Weights of a small GPT-style language model, trained from scratch on English Wikipedia: attention and MLP in parallel.
Each number is 500 + 40 x the weight over its row's rms, rounded and kept within 0 to 999. Layers, rows and columns count from 0. Numbers have three digits each. The size before them is the row's rms in percent of the matrix's.

# layer 4 MLP up, 896x256, rms 0.161, rows 878-895, columns 64-127
098:472531566532455468531555526467514486571489462468544529501474485486567558530514519469490438435495520535535545516540511429525452564512472500452469445513524474504554545484527503468479488533508485
097:514542470516473456493557467484500427485523515506495502523527464445434473478503511463475476457529536515508470528484366433431573492590543489450489527467457499502517485470442493496523466514489525
101:445454450542488523494429541534487521480520513441512490540522566588540418520516458467429525512474516392480589446500537596472489564507506551539458477480477510526478501536378507553571493478507460
104:515543491487486512518502500515479483473473534550459547535499485493526484487510441505466501506546528477432515466513553500391537516476508519453532528518466505497524498512437486465526549495523500
102:537513534485522560546496445488504479540543475470469452463538523474549517482477481530482547580596540544505470534506491480461426507529511514527498406407559493555475509490464519503544506483506508
088:532509517535518529505486520493627524436513469459538476495532568474498568471492517486463527420466547512505549499520502471522439461477437450538586478507528495542511535464552521457532525472469537
096:487446536461551588502506490480452531480488480491435566545487535540452440465468433546476418578506509487533469539521475513492491556557514507515573447545496513511465505513588528529519476502436588
095:522539444517555421451495454566532455539476460532539476458500526551550591511545499522550504467447569483506474502560444478495522480494510528523447544412465498502529530531478454477440461536493497
110:445484584449476559488500542524489470496550527537474483422470467541508462477520496484522423532469519595471505476483496433447538527544473429490504450423524582520495497573569522507472543546476464
093:435577568542494569453468549544493508489557544540583485520565517511516467463480491563533459444435469455521499508561517441500527522459498472469499538504549552502488468412506501561534456548521492
104:491457483525443533504540463500468491513544565604542494510480483507464493526564541503507498503486504596385522493485555526461488487538519477516545477563446500431532555502496457525467424511481403
087:522485486436556525523521482402532492410411469514493513493533490520493505511476463592473481517475541510507526479486534501591488499438463560515498503544602521466515509445535477522506557515437562
105:511478483464485537516447445497532489450510435422449445514526542493512506469489504454449486551484453483527447455460482528488477560533435372475498535508576533554486535482536543508558470516463509
103:475493481514469531546477491493493474462467467513547485518479479510508494540537545468488582447554525532485521440494509545538447474418498473408503439528486463493475489508471530472540422428534438
101:461554491461591504449460454476498429415575530472494457465518465516448556496499487453445464453558432400547484570552464493480470552506463480504529515458437418510466446535479569539420492517515481
099:469507476509613508524504452514521504561512467470488535495497474466464500489546509484508510467579544519549516450470467442519439509464550539477493482465529468500460519425465467535508456487442466
103:470498502502537539475476490470479497514554482546524548465556549493471488476539484540433573499527494561475560548471607517449522486476447497563561566517478539475440503450546564504484468499511469
100:511481491457494479506473494472590570463472498544568535519515480552435510527487402535504437495515526514483553483524575534477523497526452540490509555511428466453537509455468541547414509432521485